Weights of a small transformer language model.
Architecture: RMSNorm before each block, some layers without positions, some layers without attention, local attention windows, a smear gate, learned residual scales, skips across layers.
Each number is 128 + 24 x the weight over its row's rms, rounded and kept within 0 to 255. Layers, rows and columns count from 0. The size above them is the row's rms in percent of the matrix's.

# layer 5 MLP down (transposed), 256x64, rms 0.279, rows 103-155, columns 0-63
size [102  92 119 102 102  97  90 104  97 105  95 102 122  95 107  99 106 104 113 113 104 111  99 102  67 107  92  47 101 107 105  98 108  29 102  98 103 114  97  84 114 105 115 107 112 107  98  90  92 101 102 102  63]
[[148 150 165 119 115  84 129 146 136 150 100 116 141 120 157  75  82 139 101 104 136 155 141 140 130 132 158 117 115 119 116 114 182 102 140 132 102  93 113 101 113 118 140 117  83 111 161 175 139 120 119 136 121 147 127 130 148 139  97 171 150 113 175 153]
 [121 133  93  90  95 109 162 152 134 124 133  96 175 100 114 103  96 146 127  90  94 143 130 121 116 177 126 141 155 117 108 160 119 116 158 112 109  77 114 162 132  90 123 127 133 145 177 123 126 149 114 112 148 125 105 124 152 124 105 161 165 131 157 154]
 [ 99 112 122 180 120 120 156 141 137 107 142 126 139 176 135 128 101 131  73 108 131 105 104 122 130 114 114 109 160 126 154 125 106 102 142 158 127  95 128 159 158 125 144 189  62 112 122 151 150 122 137 136 121 139 150 132 115 101 160 136 155 130 113  81]
 [103 115 138 116 129 172 107 125  97 176 107 125 106 123 137 109 166 104 151 177 147 105 144 101 122 103 149 118  91 111 120 128 170 160  96 144 154 105 127 111 143 136 115 155 127 169 148 100  96 117 115  87 168 144 116 135  97 151 136 135  90 135 108  98]
 [128 103 114 129 126 136 101 164 167 108 157 115 121 112 133 122  99 109 123 165 138  90 164 150 140 136 156 135 135 157  80 184  62 118 109 131 113 116 120 171 169 133 111  89 122 110 113 130 124 115 110 135 149 168 109 124 114 123 131  95 132 109 158 151]
 [141  62 153  93 132 144 132 122  92 156 133  96 139 148 104 105 167 143 112 125 154 161 149 137 122 162 132 140 142 161 138  98 126 120 146 120 151 169  96 128 107 106 119 174 141 172 113 107 128 128 121 117 125 187  98 131  89 125 162 111 135 120 133 144]
 [131 136 192 136 121  81 143 131 173 127 155 129 121 176 136 117 140 135 100  94 111 102 128 151 111 100 118 100 139  79 128 139 187 154 163 143 139 152 141 136 120 138 153 160 109 111 119 157 151 138 146 140 119 115 119 136 155 144 158 120 145 138 146 177]
 [ 82 134 103 109 124 105 146 183 134 113 126 112 133  58 129 177 118 127 146 133 138 143 153 140  78 119 115 110 119 118 173 122 157 155 119 169 113 118 152 127 128 125  93 105 150 121 173 124 117 117 156  86 142 121 123 127 118 167 155 125 133 135  97 113]
 [133 153 131 141 103 123 113 117 178 125 150 155 177 112 159 140 117 129 109 142 138 173 112 146 135 124 128 170 134 139 130 173  97 101 148 117  98  96 158 160 160  86  95 152  85 116 159 146 172 110 126 121 130 157 116 138 121 126 116 108 172 134 109 143]
 [179  99  92 111 111 155 138 134 123 135 114  97 163 124 125 142 124  91  76 113 143 104 168 135 154 109 142 145 115 139 136  83  90 123 153 127 136 153 130 163 108 120 103 112 105 107 127 174 138 151 103 112 138 159 128 177 141  74 123 135 142 135 148 136]
 [114  88 164 126 124 171  88 117 136 155  64 122 155 158 137 141  85 127 135 116 148 190 115 106 139 137 188 125 139 126 113 141 100 162 116 135 142 159 115 132  97 137 141 151 121 134 137 130 159 139  94 139 137 137 128 157 134  86 148 129 143 131 153 144]
 [102 140 151 151 165 156 115 129 103  87 159 184 106 145  79 122 135 118  90  91 110 130  68 126 112 132 157 135 135 134 106 127 122 160 138 186 121 104 117 132 159 124 124 145 127 109 141 168 136 144 132 126  83 105  89 112 114 116 127 139 128 138 107 120]
 [138 102 109 129 139 113 135 118 124 143 161 123 155 131 115 143 139  93 114 158 162 123 178 128 124 157 190 143 127 146 168 131 134  84 181 153 160 119 100 130 156 109 139 149 135  83 157 113  91 111 151 115 143 146 160 159 128 121 114 100 151 126 115 162]
 [ 57  66 136 115 136 159 100 122 133 148 115 104 116 114 113 140 114 150 125 139 149 112 127 143 158 125 115 130 141 150 125 165 146 159 131 138 114 175 112 125 165 129 157 140 101  93 116 137 156 159 141 125  92 114 135 133 121 132 143 123 164  67 164 151]
 [160 149  95 135 117  86 145 174 130  98 121 127 118 125 169 147 140 127 108 104 123 104 170 118 115 108  96 134 116 142  97 127  96  84 139 106 162 151 140 168 174 116 100 177 125 124 120 110 148 120 175 109 149  97 146 138 159 129 149 105 137 111 112 128]
 [141 143 153 105 102 121 132 138  65 121 128 125  95  80 116 137 127 116 147 110 136 154 132 103 149 134 124 101 149 122 184 116 119 158 157 110 120 159 130  91 100 134 141 128 125 107 138 105 112 176 139 112 152 130  74 110 111 132 125  81 154 113 179 116]
 [112 146  69 118 150 122 137  85 151 158 121 115 115  96 108 142 153 123 160 107 118 105 107 125 143 178 125 111 117 110 141 119  98  75  71 107 109 101 122 164 147  79 133  97 121 116 113 116 124 153 125 106 144 146 158 109 108 145 139 106 119 115 106 157]
 [131 155 122 101 107 123 150 140 106 111 109 124 127 114  97 146 146 148  88  77  97 132 126 139 151 100  65 185 137 158 141 109 103  95 139 141 139 119 126 145 120 110 117 119  84 148 135  67 141 117 110  87 146 146 114 134 158 137 113 119 128 149 128 167]
 [118 120 146 121 120 119 169 136 144 120 168 166 123 135 117 157 104 116 156 178 113 102 142 155 119 120 159 138 143 113 115 152 144 115 132 105 151 146 142 122 146 147 134  86 131  87 168 109 148 102 106 131 149  96 121  76 187 134 106 133  87 121 106  88]
 [135 140 136 143 115 128 109 109 119 143 109  65 150 146 164 139 116 151  97 126 170 133 107 162 104 155 107 143 138 138 162 126 109 129 159 155  94 116 119 160 174 102 113 126 131 142 148 110 119  85 122 126 110 177 126  99  88 160 117 137 124  77  98 123]
 [ 90 116 158 137 106 135 134  96 141 153 120 151 125 100 134 149 112 176 138 153 168 130 125 112 127 148 155 126 104 127  87 155 162 155 159 156 142 110 121 138 148 134 125 126 110 126 132 155 100 106 173 136 140 111  70 151 119 145 142 177  80 118 146  86]
 [143 144 125 146 146 107  91 138  65 144 121 157 146 177  91 115 136 101 121 132 150  92 102 142 117 107 147 117 135 171 128 150 115 102 102 114 151 135  78 128 130 135 156 142 152 131 108  93  95 107 109 135  97 171 159  98 136 130  97 127 128  94 101 136]
 [129  76 150 138 114 112 111 107 115 148 148 147 121  71 148 102  86 109 139  92 114 150 117 124 152 106 169 141 122 117 124  95 141 153 123 137 161 134 134 114  88  93 140 125 139 139 148  59 114 158 109 132 137 148 126 124 122 125 179 113  91 107 156 136]
 [127  90 157  99  85 135 104 106 112  99 140 106 114 114 162 105 128 145 115 130 112 182 166 138 125 141 137 113 128 109 106 131 139 156 164 123 128 141 148 134 135 152 125 133 145 125  78 170 104 148 159 164 137 132 141 166 142 193 128 104 138 137 160 165]
 [132  98  89 148 109 119  82 106 118 116 151  91 151 125 114 134 110 186 137 164 150  92 129 162 124  89 137 120  98  91 155 133 140 146 132 115 127 131  99 157 112 114 126 107 101 128 147 148 129  89 124 119 144 148 114 144  90  93 140  98 121 115 188 109]
 [120 123 102 114 138 130 139 149 123  98 165 130 136 141 131  92 161 132  69 143 120 116 164 152 120 138 145 134 111  97 102 132 109 125 145 143  96  96 140 130 160  94 120 134 111 117  81 145 118 138 208 131 117 140  95 167 119 169 131 129 133 149  92 153]
 [119 135 158 149 132 127 157  78 114 189 150 149 104 132 129  81 117 122 132 103 109 163  93 160 130 151 159  82 102 111 105 127 161 104 117 149 137 113 124 120 108 162 163 123 121 132 111 135  98 114 182 130 161 105 144 122 128 154 133 102 146 139 129  95]
 [124 116 114  95 161 124 146 119 175 156 138 148 138 108 106  98 134 162 121 113 132 111 132  95 105 128 111 158 148 149 127 150 121  80  64  84 155 117 132 137 103  91 122 117 112 115 149  86 124 102 124 149 149 172  99 123 141  85 164 136 150 124 134 139]
 [141 140 120 147 140 109 131 108 137 125 121 133  79 114 158  93 109 125 180  73 120 158 107 142 132 117 109  86 127 143 127 109 178 107  91 121 129 146 144 144 101 111 120  81 150 140 112 100 123 127 165 173 146 119 121 101 152 140 154 129 102  84 134 159]
 [172 148 139 134 137 123  86  89 133 164  90 154 108 147 173 124 139 122 137 165 139 148  95 156 108 131 140 139 113 161  89 120 149 164 143 110 142 129 138 121 138 137 124 152 153 133  89 130  87 127 154 116 108 123  93 132 106 180 110  81 147 114 109 160]
 [ 82 149 156 133 134 119 105 141 117 124 102 154 140 133 129 166 104 117 171 142 116 135 113 158 173  94 142 147  96 119 136 115 111 162 136 129 186 157 122 136  45 120 139 143 155 119 133 146 146 152 149 118 112 127 156 133 102 121 148 155 125 165 105 132]
 [ 94 127 139 124  91 117 154 137 151 125 163 116 153 106 138 173 118 137 111 151 126 139 165 131 149 128 143 153 159 100 105 174 147 144 156 112 137 148 127 138 162  96 132  69 146 121 143  93 161 104 123 181 141 159 116 114 147 108 111  94  92 107 126 142]
 [106 136 111 116 110 132  75 139 140 106 143 140 136 142  91 116 121 137 116  57 113 142 109 147 109 115 110  82 139 150 134  88  93 168 121 156  92 137 108 163 154  92 128  92 123 116 165 173 130 122 120 132 127 147 136 131 127  96 154 122 153 125 168 137]
 [ 97 164 101 160  99 128 107 124 166 138  93 134 120 149 143  97 107  87 160 112 128 114 112 121 119 132 144 133  95 138 144 127 112  83 136 153 122 141 145 145 167  70 125 152  92 130 145 113 123 127 113 120 143 176  97 131 143 110 169 109 162  97  90 144]
 [118  98 136 128 132 112 118 124 151  93 128 124 177 130 124 126 111 133  69 122 107 106 190 149 139 102 143 152 122  73 137 147  72 119 146  76 121 132 132 130 132 119 165 141  96 105 166 131 165 135 123 152 141 132 163 139 102 143 132 137 102 157 127 134]
 [183 118 149 152  82  97 117 129 112 129 145 123  93 130 141 152  88 117 183 106 161 116 130  96  94 138 152 110 143 142 144 120 123  95 135 132 131 159 160 123 100 129 132  65 125 153 150  97 130  94 122 111 114 112 151 143 122 153 165 116 143 124 163 143]
 [118 116 141 118 118 122 159  98 110 105 160 140 115 128 134 112 179 128 118 114 110 139 129  90  82 149 144 137 136 105 106 117 149 138 114 127 151 125 125 148 119 100 131 144 154 151 113 134 116 128 164 184 145 107  89 121 114  79 107  94 171 117  85 190]
 [108 131 140 151 156 160 188 105 140 142 164 108 126 147 123 135 136 132 117 146 119 148 130 147 169 128 107 129 106 117 101 135 135 145 127 165 159 140 143 142 106 147 101 110  63 156  72 159 142  91 151 155 149 116 142 125 155 139 162 164 102 107 147 119]
 [ 79 149 137 146 131 161 130 137  98  67 155 143 102 162 111 129 157 137 138 174 120 125 116 130 126 125 161 154 118 128 142 139 109 122 139 138 152  80 103 163 142 136 142 148 134  80 142 154  98 131 159  78 150 130 108 133 131 120 139 180 156 144 105 117]
 [106 123 123 137 158 120 168 108 144 126 139 183 107 144  89 138  90 128 135 116 139 131  93 182  90 125 123 105 118  90 122 151 130 150 158 201  92 111 167 136 160 125 145  78 127 143 146 122 110 120 136 141 133 134 147 138  98 145 147 112 136 138 131 131]
 [125 122 151 142 132 125 145 159 103 183 113  93 102 131 126 116 141 144  85 143 103 119 105 128 134 116 130 114 142 158 165 131 142 101 151 148 134  91 163  95 127 191 131 114 113 125 118  88 154 139 134 116 134 108 111 125 118 129 127 181 114  98 163  66]
 [167 116 118 153 116 148 110  95 150 102 111 121 118 134 152  72  90  94  96 111 127 143 117 137 123 135 130 122 181 102  96 125 124  76 146 128 119 129 145 105 113 160 151 139  92 100  74 143 104 131 106 169 140 113 108 122 149 145 145 141 119 137 173 130]
 [139 124 147 149 149 129  83 124 138 137 115 134 120  82 195 146 116 100 124 162 161 102  87 140 157 110 192 165 118 136 122 112  98 135 142 129 121 139 111 126 168  82  99 107 160 107 120 154 160 135 124 104  84 127 136 134 124 154 134 135 126 133 125 118]
 [135 104  94 157 139 100 127 172 126 132 130 109 142 104 137  75 135 138 134 130 141 120 144 129 144 115 113 116  85 133  96 120  94 116  70 137 152 106 142 125 109  80 102 135 122 195 112 142 141 141 156 163  89 168 143 142 127 109  95 135 151 144 142 141]
 [141 142 101 138 176  83 114 157 106 136 145 140 104 127 139 144  93 154 105 136 126  74 141 141 162 109 124 162 132 130 133 150 116 113 154  90  85 127 121  74 138 124 103 123 147 145 132 131 160 122 156 118 113  93 159 153  80 146 127 130 103 144  83 124]
 [123 126 139 127 105 175 130 116  77 130 105 105 152 107 134 132 126 122  97 136 166 201 134 135 102 125  85 163 110 108 145 156 179 129 150 130  90 141 119 107 133 135 140 137 118 155 137 163 122  80 148 105 127 146 122 161 139 156 125 136 146 141 104  97]
 [131 142 137 135 187 168 100 134  88 107 125 147 107 138 116  99 131  97  95 131 117 128 131 216 133 141 156 128 137 130 107  99  94 143 140 163 124 135 118 173 113 127 147 145 145 133  98 153 152 124 146 132 132 133 138 151  92 152 153 174 131 132 144 143]
 [ 85 106 136 163 154  97 147 101 175 134 148 159 120 165 156 109  89 125 100 111  95 143  94 149 158 136 116 135 123  92  98 168 131 151 178 123 140  97 140 146 123 127 138 123 107 128 125 172 110 134 160 144  79 148 124 135 103 120 146 114 124 123 152 147]
 [130 111 103  86 162 107 154 129 108 112  85 155 138 131 134 134 125  97  88 164 125 117 131 128 112 130 138 139 151 108  96 170  98 126 135  92 141 146 103 164  68  93 121 131  79 126 108 113 131 110 131 179 135 145 138 132  84  95  99 134 117 115 122 122]
 [101 148 132 155 151 150 115 137 185 117 126 143 101 167 137  96 145  99 146  94 142 186  99  96 120 148 151 138 146 141 156 140 115 112 129 101 127 120 116 120 136 155 150 182  91 115  76 147 127 129 112 130 102 106 132 128 139  90 142 113 159 127 132 168]
 [133 158 124 109 125  79 154 147 109 112 148 120 103 154 153 123 160 127 118  99 104 138 120 168 135 100  70 108 125 113 136  80 140 116 122 138 117 131 115 148 122 116  84  90 146 156 125 125 115 167 159  95 152 115 140 104 119 150 152  65 160 118 128 147]
 [129 103 101 174 137 141  75  86 131 128 155 150 152  73 129 109 119 121 129 100 163 116 125 105 151  96 163 137 152 172 117 104 154 152 137 126 103 146 115 148 114 136 125 138 150 109 121 103 122 125 166 127 140 162 149 120  96  65 124 138 126 100 142 150]
 [141 143 110 151 127 134 148 132 119 192 153 105 154 138 193 132 140 123 146 131 154 111 141 130 152 132  99 114 136 140 103 139 138 100 107 133 110 137 118 164 133 133 121 120 119 136 139 141 125 142 117 123 172 162 171 109 165 169 163  94 140 182  76 132]]
# layer 5 MLP up, 256x64, rms 0.278, rows 104-155, columns 0-63
size [101 114 105 106 103  87 105  91 100  93 100 126 103 104 100 102  97 104 117 112 119 102  97  77 101  89  55  97 101 104 100 102  37 102  97 105 109 113  97 114 100 104  96 112  95 104  90  94 104 101  89  72]
[[134  92 100 148  86 116 117 139 148 141 117 118 105 135 102 139 133 131 120 144  83 122 136 112 126 151 186 103  76 100 116 111 146 135  91 117 135 121 101  87 118 148 155 132 115  67  97 130 124  82 151 113 126 105  98 166 169 123 128 156 132 139 125 130]
 [ 68 126 136  86 155 124 144 132  99 165 149 122 174 137 117 128 120 142 105 136 174 150  97 152 180 150 140 123 138  71 161 127 150 103 151 102 107 124 147 163 113 145 120 131 104 114 140 117 123 140 104 162 109 153 115 110 161 106 138 130 156 156 136 120]
 [154 150 124 106 149 106 143 121 144 123 176 116 164 144 106 102  77 152 104 101 116 145 160 128 131 180 120 125 141 153 133 147 120  83 106 148 143 142 164 118 134 131 154  86 130 165 125 183 153 107 141 155 117 107 109  97 122  86 153 128 115 117 127 107]
 [154 160 151 165  70 124 163 103 119 132  98 135 129 136 130 115  69 100 119 123 115 126 128 113 165 112 151 111 156 111 114 116 137 161 114 122 139 154  90 128 109 106 111 148 119 146 137 144 126 119 211 110  94 101 136 120  96 118 131 146 108 135  98 116]
 [122 175 133 170 109 147 143 153 143 111 120 112 126 120 145 136  90 108 119 145 116 116  88  74 110 108 146  99 150 131 120 143 151 161  71 118 115 126 198 147 134 129 108  96 108 107 144 132 123  99 132 145 142 100 125 159 146 107 118 119 146 107  97  87]
 [139 108  99 152 179 157 115 155 100 142 111 117 118 108 144 128 153 127 160 173 160 132  53 148 110 127 114 139 113 136  85 100  93 119 107 102 103 119 144 129 108 119 139 131 142 127 117 119  96  90  93 126 157 109 152 117 135 120  95 131 143 153 117  83]
 [ 91 150 122 114 170 108 125 160 140 111 109 152  97 103 141 139 125 183 107 142 128 117 185 127 100 128 128 102  79 125 157 138 137 140 181  97 124 128 130 133 101 135 123 118 151  97 143  97 129 122 140 152 118 132 176  96 120 142 154 175 111 159 110 120]
 [144 185 171 118 128 100 117  95 186 157 176 134 124  85 129 126 141 139 135 168 169 115 118 157 159 103 119 146 125 155 123 152  87 142 172 148 128 170 104 100 128 110 130 120 127 147 127 165 145 122 140 143 121 117 135 156 141 106 120 153 129 117 117 146]
 [ 91 145 151 156  92  97 138 115 126 118 122 147 122 103 106 132 179 148 137 147 164 162 113 129 113 155 144 110 154 111 101 186 150 133  66 136 128 156 109 108  90 134 118 144 119 131 121 103 135 115 145 106 130 111 125 113 131 160 126  84 139 169  90 101]
 [142 137  96 123 115 112 170 131 125 151 154 145 125 134 105 144 162 129  99 153 137 104 191 151 118 117  98 136 155 100 142 111 171 122 125 121 113  99 125 145 119 110 112 106 148 117  92  95 127 121 163 112  97  90 147 153 136 137 152  86 157 131  68 100]
 [162 102 122 163 140  83 167 133 152 159 115  64 144 113 131 124 158 139 156 157 121 107 163 120 152 162 126 150 131 132 138 152 132  99  81  89 124 160 148 148 119 125 147 110 119 168 149 125 121  95 123 171 153 168 129 134 144 125 151 130 139 135 146 153]
 [136 152 126 105 121 163 144 131 144 114 167  94  80 154 134 121 107 163 115 108 113  85 182 131 126 134 189 182 156 120 124 151 152  95 112 130 139 140 117 118 114 134 122 140 119 108 151 135 131 121 133  90 106 172 153 152 142 143 110 139 141 169  99 127]
 [169 160 100 156 130 107 120 146 150 123 160 141  84 170 119  87 114 146 106 177 129 130 107 103 132 149 129 142  97 114  97 115 159 114 126 120 120 124 115 162 125 144 115 122 151 156 143 145 110  83 125 194 152 135  89 108 132  99 150 105 115 156 110 131]
 [148 118 153  95  90 117 139 111 169 121 115 127 122 125  93  99 130  99 106 150 136  97 147 103 123 129 110 102 145 147 126 140  79 121 156 132 160 143 155 176 179 132 136 180 179 118 106 156 129 162 159 129 102 124 129 127 166 138 139 134 134  88 138 126]
 [110 143 193 150 133 126 158 116 125 114 108 159 111 161 117 146 155 127 111 112 150 126 135 162 143 159 154 143 119 139  75  98 121 111  98 142 119 123 158 149 140 121  68 103 132 107 147 158 115  89 109 142 108 125 167 137 126 136 144 165 105 132  78 126]
 [116 135 101 152 148 124 146  95 149 121 151 103 146  93  82 153 107 118 140 104 128 114 114  97 128 139 128 115 141 101 118 101  86 133 141 110  93 113 131 109 108  94 144 118 107  79 130 109  77 167 104 132 141 110 141 147  71 146 111 127 117 124 113 191]
 [121 143 128 116  99 120 189 157 163 107 131 101 116 147 109 150 129 146  86  54 121 132 138 128 132 118  98 124 102 144 134 112  98 170 149 103 126 120 110 154 157 115 119 153 128 128 141 104 127 162 142 119 138 160 101 128 118 119  90 108  87 118 125 181]
 [153 106 121 125 104 116 139 127 119 120  85 120 110 120 100  78 126 159  95  98 155 141 115 101 154 182 131  95 140 150 119  97  90 121 138 168 138  94 100 118 117 134 112 122  89 160 110 143 157 114 153 120 131 127 126 154  80 120 182 121 139 158 117 138]
 [145 128 129 145 123 117 125 115 172 134  72 125 125 173 103 101 139 178  76 156 151 119 131 160 132 119 155 160 119 172 136 134 162 119 137 130  96 149 123 106 133 129 128 123 122 105 126 135 151 158 140 110  96 133 177  99  95 131 157 142 165  91 120 104]
 [144 128 137 131 132 123 104 101 189 150 109 109 106 112 139 129  96 161 120 136 156  66 107 130 133 128 142 170 133 146 151 146 171 154 111 125 171 117 149 112 162 125 132 133 107  85 122 138 132 144 155 155  89 106 152 119 144 131 143 122  95 133 144  69]
 [143 151 126 139 114 136  96 182 102 104 104 167 141 116 110 140 126 119 120 109 148 110 122 147  88  96 147 107 125 137  88 158 105 120 107 112 125 144 119 118 150 166 164 128 167  64 123 137 146 145 103 110 130 134 141 188 107 149 139 115 119 135  96 168]
 [111 140 130 138 104 106 115 145 130 101 145 112 116 111 128 137 102 126 118  98 137 110  96 119 148 106 137 163 147 173 129  94 199 119  97 126  97 112 133 186 119  92 123 122 116 133 130  98 161 133 174 124 114  96 161 145 134 120 165 102 149 136 138 176]
 [134 146 145 146 147 121 149 145  98 157 118 155 124 173 112 132 137 108 118  98 156  91 121 118 141  88 120 126 133 146 131 147 106 103 102 155 105 127 133 126  95  67 134 150 106 123 138  97 144  86 108 136 107 110 128  98 105 106  96 163 131 136  66  80]
 [128 160  93 161 141 143 146 144 130 147 126 154 106 151 184 118 130 113 102 112 136 140 129  66 128 183 171 128 196 132 118 137 152 137 120 116 151 129 107 147 112 123  97 121 106 102 127 133 148 123 122 149 111 115 138 106 114 104 125 122 135 153  66 142]
 [118 142 126 154 124 115 121 113 135 148  88 126 201 136 111 133 122  88 151 149 161 159 119 126 113 126 140 107 161 105 141 147 143  71 124 128 129 143 199 135 100 145 130 126  79 140 155 117 113 128 109 118 120 151 103 150 125 122 141  75 124 117 143  95]
 [118 123 132 123 126  90 122 107  93 137 145 103 119 107 157  81 141  93 119 150  90 162 127 144  83 141 111 100  98 138 143 138 131  92 155 149 122 180 117 115  95 157 173 105 135 111 153 123 117 123 109 163 115 106 137 107 121 158  78 119 133 130 165 156]
 [123 136 155 120 135 110 134 113 127 149 102 130  83 131 123 136  81 118  74 169 107 119 152 157 116  92  90 134 127 164 123 134 162 157 111  74 131 163 103 105 134 168 107 128  86 131 136 148 183 117 136 125 119 114 166 132 148 150 135 106 119 108 132 132]
 [139 120  96 126 133 143 152 186 138 134 101 120 158 149 125 157 113 150  99 154 162 100 133 119 118 158 108 166  94 141 122 135 101 142 113 105 123  90  92 117 172 151 154 114 103 137 112 154 119 132 135  95 146 132 117 127  99 119 106 143 125 188 130  71]
 [ 92  98  85 132 146 121 140 159 146 130 114  94 172  93 103  98 125 155  51 127 124 120 161 132 152  90 114 121 158 123 143 132 118 134 106 175 148 134 126 130 123 113 148 105 110 154 163 139 114 111  94 114 127 114 155 119 125  68 123 124 120 136 139 130]
 [153 124  98 124 120 146 146 119 162 143 138 129 107  81 145  98 166 147 102 124 115 124 173  80 130 159  94 151 158 125  98 108 120 142 139 131 114  82 119 128 170 136 130 132 150 155 144 142 118  95 105 137 112 110 132 130 170 135 143  77 137  72 124 154]
 [109 138 125 118  87 102 168 117 162 124 118 155 111 153 136 151 115 150 133 151 129 138 142 119  85  96 127 161 126  88 136 119 135 141 169 128 102 131 123  98 130 130 151 114 111 129 134 139 192 130 145 138 143 186 157 119 154  77 124 118  67 147 138 119]
 [118 104 143 141 142  97 187 153 129 144 105 123  86 130 157 139 105  99 116 193 123 142 173 102 151 134 151 132 151 106 107 160 145 100 124 112 123 140 134 114 132 124  95 171 156 155  88 130 136 118 131 105  87 114 142 117 135 164 106 138 128 157  95 112]
 [ 57 118 111 121 106 134 135 135  91 170 110 110 128  94 130 144 106 138  64 127 144 101 152 108 120 144 112 104 108 126 111 138 125 115 172 141 161 119 118 149 106 162 167 115 155 152 121 104 178 131 164 145 127 101 159 140 140 140 108 126 131 151 129 110]
 [132 103 151 121  96 119 104  79 180 177 115 128 116 127 129 121 127 121 135 172 156 135 173 114 149  95 141 112 144 133  93 137 119 104 146 148  98 161  92 145 123 138 117 153 137 149 153 153 109 169 117  94 151 111 133 160 156 152 125 149  89 130 165 131]
 [100 126  73 122 119 152 138 133  97  95 142 121 110 128  93 100 147 130  76 136 123 138 164 129 155 145 107 123 138 154 121 144  98 128 128 132 112  78 108  96 153 107 134 183  95 116 129 157 151 109 131 133 166 114 112 102  74 150  98 126 105 136 104 141]
 [130 103 114  87 176  83 121 118 129  91 150 120 146 108 166 106 178 129 120 125 121 130 116 119 145 122 144 126 155 153 103 126 148 110 159 162 130 133 134 129  96 105 167 179 143 105 117 112 144 117 147 174 128 102  89 135 148  72 126 120 121 119 131 165]
 [125 117 104 126 100 113 100 176 119  83  91 151 164 146 120 117 154 147 141 117 171 137 140 106 109 129 125 124 130 106 114 109  83 134 125 125 108  89 114 127 151 118 139 118 133 147 126  89 176 109 104 127 183 117 135 106  99 124 133  67 138 117 150  86]
 [167 120 129 181 127 164 148 152 179  69 118 158 196 120 100 130 141 151 147 112 113 130 130 124 147 131 152 120 132 147 117 146 122  97 168 124 156  98 117 122 103 165 167 127 151 107 149 146 113 136 159 120 163 140 131 132 126 141 133 144 131 145 100 140]
 [179  96  99 156 125 132 150 177 121 146 138 104 161 148 140 134 101 151 151 105 141 109 116 143 150 181 136 131 106 157 145 108  71 155 161 126 151 124 135 140 158 119 126 135 139 138 127 124 137 144 155  93 152  95  87 151 108 124  95 174 108 139 117 120]
 [101 127 124 109 151 147 152 153 143 141 105 123 142  99 184  89 106 177 117  97 133 115 127 113 100 121 114  86 177 143 136 119 138 111 173 136 144 126 132  85 111 123 114 113 127 115 161 119 144 126  85 148 120 129 135 161 111 134 165 180 120 120 174 142]
 [132 117 140 130 112 130  73 142 123 123 116 101 126 123 131  97 116 120 112 171 175 162  94 151 134  70 168 133 137 130 139 108 124  87 164 127  93 113 135 156 158 116 167 115  93 123  88 131 115 129 104 156 157 104 100 113 148 100 148 139 131 140 113  91]
 [140 118 110 144 125 169 187  97 137 114 125 135 142 168  70 126 147 155 115  86 133 142 166 116  96 116 102 110 145 111 152 160 133  89 109 127 131 120 140 146  78 127 142 164  96 129 134 129 111  81 110 154 179 136 129 111 144 109 118 138 129 125 116 136]
 [104 138 146 134 114 129 144  94 118 117 121 105 104 165 108 185 111  95 150 102 180 140 128 124 140 131 130 140 155 134 160 155 167 126 146 151 147 111 133 128 140 168 120 137 121 132 140 151 141 128 173  59 133  94 115 107 142 122 151  87  86 120 101 116]
 [133 112 107 120 134  97 101 149 154 156 121 133 135  62 157 134  94 153 128 124 142 105 131 104 137 131 150 139 112 102 120 153 102 103 133 131  66 143 149  81 152 104  85 123 169 105 129 113 134 143  97 107 109 177 159 126 107 162 134 146 133 119  99 128]
 [109 139 139 123 136 180 122 119 149 108 113 121 161  81 114  99 123 155  89 165 161 116  97 121  85 126 103 159 107 102 136 143 120 135 212 128 108 118 123 102  97 126 144 137 117 136 146 169 139 154 138 122 124 119 123 113 170 139 118 152 124 167 126 113]
 [132 103 169 139 101 136 113 132 135 138 145 150 140 110 133 118 118 130  94 103 121 161 145  84  99 127 120 111 168  97 117 126 111 118 113 103  72 128 166 155 123  89  88 125 140 178 154 146  99 109  93 130 146 168 128  94 107  98 137 136 148 173 132 129]
 [117 124 182 146 144 127 112 134 140 134 120 130  85 165 146  85 150 121 137 113  84 101 126 151 138 136 142 111 157 126 130 137 143 125 179 193 154 106 128 132 125  77 133 149 142 126 123 119 107 115 125 139 121 116  97  95 133 134 113 184  96 160 149  96]
 [ 77 118 102 124  65 154 103  86 121 166 131  96  99 126 139 139 125 112 109 146 130 112 137 135  95  95 108 106 169 137 118 128 146  96 101 108 115 158 143 107 154  86 110 106 105 164 158 179 118 156 103 120 149 123 107 139 134 141 138 115 135 127 106 138]
 [149 119 116 145 144 106 137 114  87 157 133 133 168  96 128 108 136 137  99 169 121  68 162 155 159  78 134 128 110 114 106 121 128 121 135 145 144 114 139 137  82 117 120  93 184 182 153 127 134 116 139 122 138 102 119 142  94 131 104 134  97 119 127  96]
 [ 99 119 155 139 133 135 147 111 102 125 112 146  87  99 130 162 103 110 144 161 191 152 137 101 126 126 154 147 134 136 105 144 124 131  96 144 130 118 126 110 124  83 109 156  95 122  99 150 130  81 102 149 140 145  90 136 102 112  93 194 108 142 123 134]
 [161 137 148 109 128 103 168 116 123 120 119 162 118 165 124 171 134 138  92 148 103 101 144 146 148 142 115 130 119  98 136 171 134 111 102 115 135 141 123  90 111 128 119 114 103 200 171 159 122 109 140 152 119  83  91 110 126 182 150 133 115 119 135 130]
 [147 100 142 137  97 121 136  83 132 154 144 117 100 139  88 176 111  91 149  87 175 147 148 108 110  97 112 122 135 126 106 174 102  99 134 118 128 110 121 136 120 158  96 115 156 109  83 152  89 177 150 106 130 153 147 130 126 125 129 154 110 141 115 128]]